config.yaml
n_layer: 10
n_kv_head: 2
positions: "rope"
qk_norm: false
attn_scale: 0.177
bias: "none"
init: "uniform"
lr: 0.00881
lr_head: 0.00624
seq_len: 256
doc_mask: true
train_tokens: 148200000
Each number is 128 + 24 x the weight over its row's rms, rounded and kept within 0 to 255. Layers, rows and columns count from 0. Numbers have three digits each. The size before them is the row's rms in percent of the matrix's.

# up: layer 2 MLP up, 320x128, rms 0.158, rows 22-52, columns 0-63
# down: layer 2 MLP down (transposed), 320x128, rms 0.273, rows 22-52, columns 0-63
# gate: layer 2 MLP gate, 320x128, rms 0.161, rows 23-53, columns 0-63
up22 100:116137165091113157165161134123106141124154114119113099125132127112091073146132095134129103104092087132141132116165086134110173080098159137167125123152094076142119123148131089106160159151173140
down22 097:112118108174186102086069112114084141101103139127131146099137136112182137120100145205103084117117121119145128172098138102160120141159090087131137138100118154144115104099141139134113135123136124
gate23 101:083114098105174136116144152103146148133106156186098160132147156154107137099118113099171149175146125141129115144129140171089145139110158079165147100125123114125126116129105109111140135074124109
up23 105:100101136148121107104139076160116120169149081144111099117171172134145107169088135110114153147158141132117138105143144136121098144133129074154130140097145134099135120188130122138121105134104117
down23 098:141137168092134104147122098155094138132124169130124095119048126130150139133111157149121120071105156097107149108106103085122097098137154119136123182136123070115126095108125116145151162134168112
gate24 094:167115154142139152116097127128116143105095136128163152116136104154155190143128105151111117162133136165100098117161133128163138108142097186121189126140164163128115124130145095154125106109123147
up24 097:114136132128118140121118122154146081136121145104133145150108081141165118107133127130123132129113177154109150073167124103175146110137130170102143137148154143152102113136117114143151149101123133
down24 097:151116123077104088140134160129129142154096152145120145139128138100126123126080163115133115094151111084137109108110076161109126119142116093078146113107131150119148129142152182142092096125125144
gate25 082:111077144103124110154154169134116125141084132117115135128127163100102145134086083122141143101157139162136124128118105155147139111177135163075123101127094098088123141107115144121129079147118100
up25 076:101141104126160150102117087105146117101185103141125124101092089155143107095142096111157141126111146141117132116110158140116124136101101048135162159146136140135146077154162099132169148120126144
down25 091:067105130098119110139108060113148140140137116122117134099129135153126143109139124062131140121107105149126151122128173123137112144082104123171143154136149116146125088079141150127129133096123124
gate26 123:146063172120137133109070150179175160138119173137182143127116130095098114123166136127127121134166122136097126137129137107119124131149122172122132109124138120130138135110129168106157132109174116
up26 110:145113165125117131153156095105124136129093123165108102152131106098113123133100142112100106104170124107141129134130101129141122125132119119045143165107089157143124118143120136094080120136156136
down26 108:074132165106137100132148123114102149165118119141155169119103104159156132141121174117069150108126143108103123104118117110168107108158131138120098136122152134121100089128103117165185130100145132
gate27 124:092124175121137131098123114131093162106135153121136086158110173168144131160127091117138130172151105116104087159155096135133150140156135126171105133137133114136129134119155096134096168133125092
up27 119:158128090169145134129118126113109155090165120132115111097125139120085160092121092111116168175143100092119127129168144143150136161181159139103093133127115122154096118130114134178096177140095085
down27 112:182095114113111131104135109181129126070132110136139130092115180115126094136116088128108137149120074097168097126159150106143133140150143114115090125126146112126127130202098140135111137124134141
gate28 092:145122151136115096160136105144153112141115118114151115134121105082122150145111157138120112140118122144151114108126165129123128126172106132070137076109094114161130104128085173156151113146140149
up28 100:174127158098136117154162105084120136105118125088131107165133116114101099125171105141087104162120118127129177117121115147101127136139134141125150103106095151181104113122109201157144133148128140
down28 100:125120090103124144140096159139139109145171166103150145151167146139143160136103160107156119111129144175155175134137134092114099146131121121154143116103172094107141157152134128128110097196103134
gate29 104:141115154151167146073141101117132145141133120167130153128079135115110092109115120137076070137147098133112104126150169100163122119130119130111136163138137087109118122122087151162143144137108153
up29 105:140138100152074139139115144147121116109117116133113095156164150143141148152135123136176160115123143166140171118143134156112107142121156145079115099115134127144142105125176117076121120141130115
down29 116:116109124113148108093127146144135130151116142130130133107064119108122125139148151083123127142122141111112081132129135127123127113133113147171164182113146153130132105151095141148176091122148118
gate30 106:116112102148140109107142116143143116132102120068109085109149116076103110118198152124164090131087116158119105089140140122138179140083114156146141088156118116132072123127112129131167139111131142
up30 111:113136126139131161082150095144116148120156150165137144155119118092092133128135152126175118124151191118135154166130122102148112158135161148136131141117107166132131109117154090137085139083103112
down30 109:112119174098153142159095156118128128087184150163161122164131134149153113126094196198157135167129146141142133133137109119151155127174141118125108128103129175106111093118168112119077134132152132
gate31 082:130130087135082114128107104121134115152121180099155127116108110093163101105138138150136160130108123127101142102126100120158156149109145113133122140138124109121117175123123102138177097125112156
up31 080:163156164132143136126175148170112145127131133144137094134116137165101109141110164103112127130149104100141154101123159144115120144169108137117127148169102097108131104149141153108099098156145099
down31 085:122123118115152139168130173148119187135088128154090113139134108141114128145146105109124101136124141116132144137137169127147097145112128109093105087117148136120145110116132170145083140105130124
gate32 111:141116126161153093134133133122127123116134152148150145171112129124126111136115137123132145118154102145156140124134141126162146138144178127141094123083151142155120180114103161120076190116097101
up32 115:165123164154143123088177163147167097146152117101137133144123110137143121158099120163162155111135169110137155111133113135131146138133159112114159128135132149130148133183118187123106144104078146
down32 108:115134160163118169170111146100122128132118147125133121156162150152110115120108081179146142137138121129111112163100111103108125140097108139096178145135111137120135099101152081130164129115079165
gate33 092:150111105099122110101165139110115107161139118126130171111140075145177137106132110164145162107116109115138157141100148136161114150116178122119149146106111172121188110133128119145184076153133134
up33 091:146113116107103093131148124162155123119109103139110157090157127141074091079113127138155180141139097137129164121097150103141161134175134107116166119115147155097150105131135157165164088158169128
down33 096:148150149115137081128136140148128176163137110155138119099148145098166113124128106135125090103131123096142133126165133160103118092101149150120104146139179091124092067140113110150129153129093108
gate34 096:123149088077114180147152129165113171127084162109132118120180172099115166119154121133108150120108136129138172114080097138150079127088118127132115191129113085139144150104129148109108123154161091
up34 099:129159120136136166105130123136125134111115131099137125140128165113097107106155136137113147166132147099112151119119161089135122176126137114103126130146109126103143132173130105125123132035170130
down34 095:126151138150103134105071128153161122161139107112140128094130147127117112120153084103128144165134135155105120172140125146130154140118140087121121082158126150084152174116137121131110097075114110
gate35 108:147139111123151138140116138162155170124125123108153146077114140163084160147140126101160183157135147142148127144106118108100113169139117113120119127134128114120159120137176114096148127168150164
up35 111:115109097121140139177155141159167158118126151126167108117118137127144104059119135153135158152072128118147109104104175127100120131120126113122132103127115079124145126142160143145130176154161133
down35 108:129170117136111113133103124149091110144163115087142151133159139149146130149128137126121106116163178123140110127139071164154128129130066191136130142072111141157137180122125155096131082138113158
gate36 123:108131132150074150065114085112154157081134098126131121098108113115146111149131178132118068114138138120141117124109138128104114087080127148144148088123128155130108148127118145135132125162113141
up36 117:127130160133132058131124127095103130115127126104121161115170138145075121126121118142137171138130091129108122158147152129120109093135160099114153136135094109118177138086145097144126133121113065
down36 115:137145168151164084145118139094121133132139152084126118102130142150100111093152083157102152146127096130168131171157142136136153150156163123162111123154101090144149118149155143112156097151135092
gate37 091:130144161139124181108092152129142132136107115134126176114110149126117103117175073136098107100146112082116099119145146102156173095158106149134070081151082151154132091145125095131094125118099135
up37 099:108130137094163096111136145124154098165148164177174131134150124102100169134114133125135159149145167123119140102123149143120157164118163094168163115108175144122114164124132152146125148152143150
down37 100:102150122137155110105160138090123114115136115109153145112177087123128113135113152143118124144124147142106089153102123081141120140083170116115150136106106146106148091111151124153092113145114140
gate38 084:117173133151151151090098132139147161131113129181117109163136073111144147153090118118156153132134137087147129163115134134139120145140125089128143167116139091137111115137115133139161146130149128
up38 089:124176146158115124106088135155134158173144138146133127125124098120108158176100118113130143156148085111073146133082128147107100105152152090141136137116149096119113114145101151122147107079164085
down38 092:110115111088209124141131114126104109095133111127145109094106116149129123123149148187130106109151155162143106138152080118127153121091164109105115141115157124158139105122154058132140142134121147
gate39 090:172142131096124087141152116145164157152132119121139109139154117091151115098105158142094124148119071146168087065126128118154127167081119094135156148147123143073161152155132158148108121157124145
up39 086:127146149124136127127088140121094104123124125113153135132121142158143128137136107103099105147108180072142138134129139142095114138179140137107142098155133089170153129129130073082121128137122113
down39 092:113151101132088141143119109132135166100123120144122121146114113081121097105145143110115101128143102100130166104128171095069099199140125070126121106152132163119092116137141159088122126104137161
gate40 079:109136106146120156110138114167084154141146124116123142077074122126123179130131097173168092153133161138141108153172116100075112129081070135111108125098128131142119120138137098127146134153189122
up40 085:156159108141121185138142141163096161162159134138159146088125157101078134122108109113119163159123130134106108148149099100150138143135057156085119119134120150118122108173117106116148139126201112
down40 087:111075149161148155112155133156155111123103093133128121131115109151110108130108123135107094091098099106137129092115142143109191144115161103112114132157123099110108142139111124143112127174051164
gate41 089:150100144142084100161148142127175085124120155146115091148103116085127128170125137133118137162135144129156135143130154137145096114127091142115105114104150105120099123130116104128117143131135163
up41 089:090186125120151145086123115162067142137129092115135161141143145164142103129120108157135128083124133115135106111146152109103150130121149103123136141145123152110154102146145170141130144172119117
down41 099:099105097078137148106097152105124082158115129114155110182124181134139120094145106077116102109131125117113170121146139136121169124132106112111152125144141135162138098094105129128147130086105084
gate42 105:155092112112158131127118113113108136122140157134125112095084157098140156114111088105120099157128108129116118077133127188127131100114149097124142157141147104162147126099125097114129118129144137
up42 107:165149106167108147130111146117107092109065092152089125085125150109104147152144144087150126141067107094169106158118103136116183137101130121117089136117130129112149172156141120121092118170112152
down42 103:122129077115103127122119130146134132126134163141097080112117131117126111130116075106142077142119119096091137118138113128150130137134163159155142165125137101112149104145113129118120147099136084
gate43 106:141099159170128124149140115130127118150119140144084143109137100086100099143110143133105084143099108131107100129143115112126118140096129110131152088164128161118136173128157157134159137149094129
up43 107:127154122156133128147160092136108067147104135115129108105113149120115119125150089139144142151111131110132130112113073140082121111158145107111127143108120111140109109111156047086105132151113110
down43 103:101148134119110105135138124119140138106181125110171127139105126159118146082083165139110159122169124136141112164145134114120145156138119075139132155140157126161114113136120146119128153106138125
gate44 095:093108089144139164145143147110146106137149132088092157110139132128104127155143128173183105133178149132118120113095146166133135092091106123114116090124146123173124081152095131123129138124138113
up44 097:151144123108083186132118131150130072133124184112141109150090135132120108120140158175125130127100132122137149139143128120112158134129145139071119096119161135122143078144139132150126124107123107
down44 092:102148152067122126151159084106127107088126158182123165189112158187108156124121117115115154126137101090119172124142138132113107144097121129131149131141132137143128120132100111117119157126120188
gate45 088:128075117163109122147157137131075077132125154125133078119120132161121151124123169149127099095139150109116155120163106154174166105184129139129104124129125120117099101128150119138100111126103145
up45 095:059115166111140107150146133113095121135159127152152142105132131118142174105141107165147162102128141146131118133108151135114141134079127118145093165108146163152126101090133159118136163158117137
down45 094:089150112098125107121129152092133131151130129101118138140137110093129120097123132137106093142127105087113151138160147117078077139075145137092119152162148143134116108115105129100138154119119158
gate46 107:103139129138145110133137099120102136161180156084098124168117122161129090146095106150078142135110111161072150129109161133105101115167106098145141121142126112140155124046136094131164141122142131
up46 110:117103118114107127113116165140158153123112100144144114162103102094098126147157167166163085147127105144154115164155175077175142131145111151096122123139081090110110137125129102132132145141105110
down46 111:134176124141105156135125106142137109103123167082129129077211117116147134132113110089097141125098139120103164106111099132093127084137159151121117124110134163128156102096104169094125129120146122
gate47 075:134124130146136160114123111169073112110150154112084109116113147140076102113094120095160133138106151107165089109121156141092139151103119104120143143149141104147101125150135091120096134162124107
up47 073:118112147122085085111097126096129170115095132139132143163140146110167138101131128126125110132146122188140117122137112100139099105133139138147114132116093134132112127071131123125114154118112105
down47 074:128152104144163176117119128091150108141128142157131180126135126084141070085155140152187138150128104116129148111136165164134117122144139105103110133127133108157137162129101131136169118120109162
gate48 063:116108125119135155150131129162128109143180156165135144162123155169091092120151149102114158116140136105087090076161144113160120142094102118153115127135114147106157186132136125096080189119161133
up48 063:134130084114140163157140120115106148122143117103119123128126122139126097159134141127096143120110183169078117118113131099143127148129137168119150126107180106151168147148122112157117125140127085
down48 066:147119120137130149120094122113117144160125113100078091117113124123135124127132123082104120131113131123130092114125125105099128155129092188129140127108125132142162081131156157149146101184144070
gate49 092:074171162126150094103098151158114125149129146105107107082150149165206090102131153130156110182103125089142083146104163166139131141136126137129138141153145081072094134094117113129126120129091113
up49 090:058117170144097137099072130187159149147108149147115126131152181126157120096112146106124084118130106113120129144094146147161105081126103165129119149111121131130095156146131142127134115107130120
down49 092:110149134111143127122163141152118115140103128155096124099134138118156122080136146127148161163103200087130078134120125166136113137130180127131114151152141122093135117067112095116113133140097119
gate50 086:142103105141104128117173132164126106073108135151142136111123131113142136138144141116103108151120139187165124118099099147165118142104160148124086104163144147114125125124166140132124121155117137
up50 081:126108141155126146137087117109094092143161130144142159154077096106104098125091138127141102119140164078094142113117181108113101104123090120147176114147138157129122099101091144148174117107143122
down50 093:117095175126153100178123097084097160130171116135120081151098134149099148131127067081145139131108142104096160142166147149114129162065121130158156115114098124150114159119072144101136151091150126
gate51 106:119062161137138171161112114119158100160149129136121081129143132118159113138110113154124138113131145105127127106161157136126120113164114147120158107126171121151137124138124136110184130101123123
up51 103:105152095158131104103133128116116113127109130108128145117136167107117141109208128132168140084088096137182146152066146111138169089162151109154124132132169088133092138112097145158108152137120116
down51 101:143095166149092160154125166139140125134141119173092105146110138149134097127114112123115131142124150100077147142163131087130130116118095160143151092110150136169117169156088154082204174147161103
gate52 096:147081189124062120090104075142115133158133113186131163065152126166108117167086114116146110172108138129114116112137128136121094115162126110102131133104126101141128132152121126114142116123158141
up52 095:139128125141098141105139065157165142167096107105118101129118088122103083131123137141087074138106101132158048133117145101135124108116167150168145118133128141152079138141116144135104129158118175
down52 096:119152088100183128113161141094107119095120161120117123152107100094132121047116093126157136110093125108114110113158116102122115124119105136140139123150105123156144122153132117139106162142120161
gate53 109:104131152120101119093111144143111114122100142115135127131157078134115129153144106123106171140125127148084157093137146155106107066104129142138115150106105126119125204124100145113098125177138073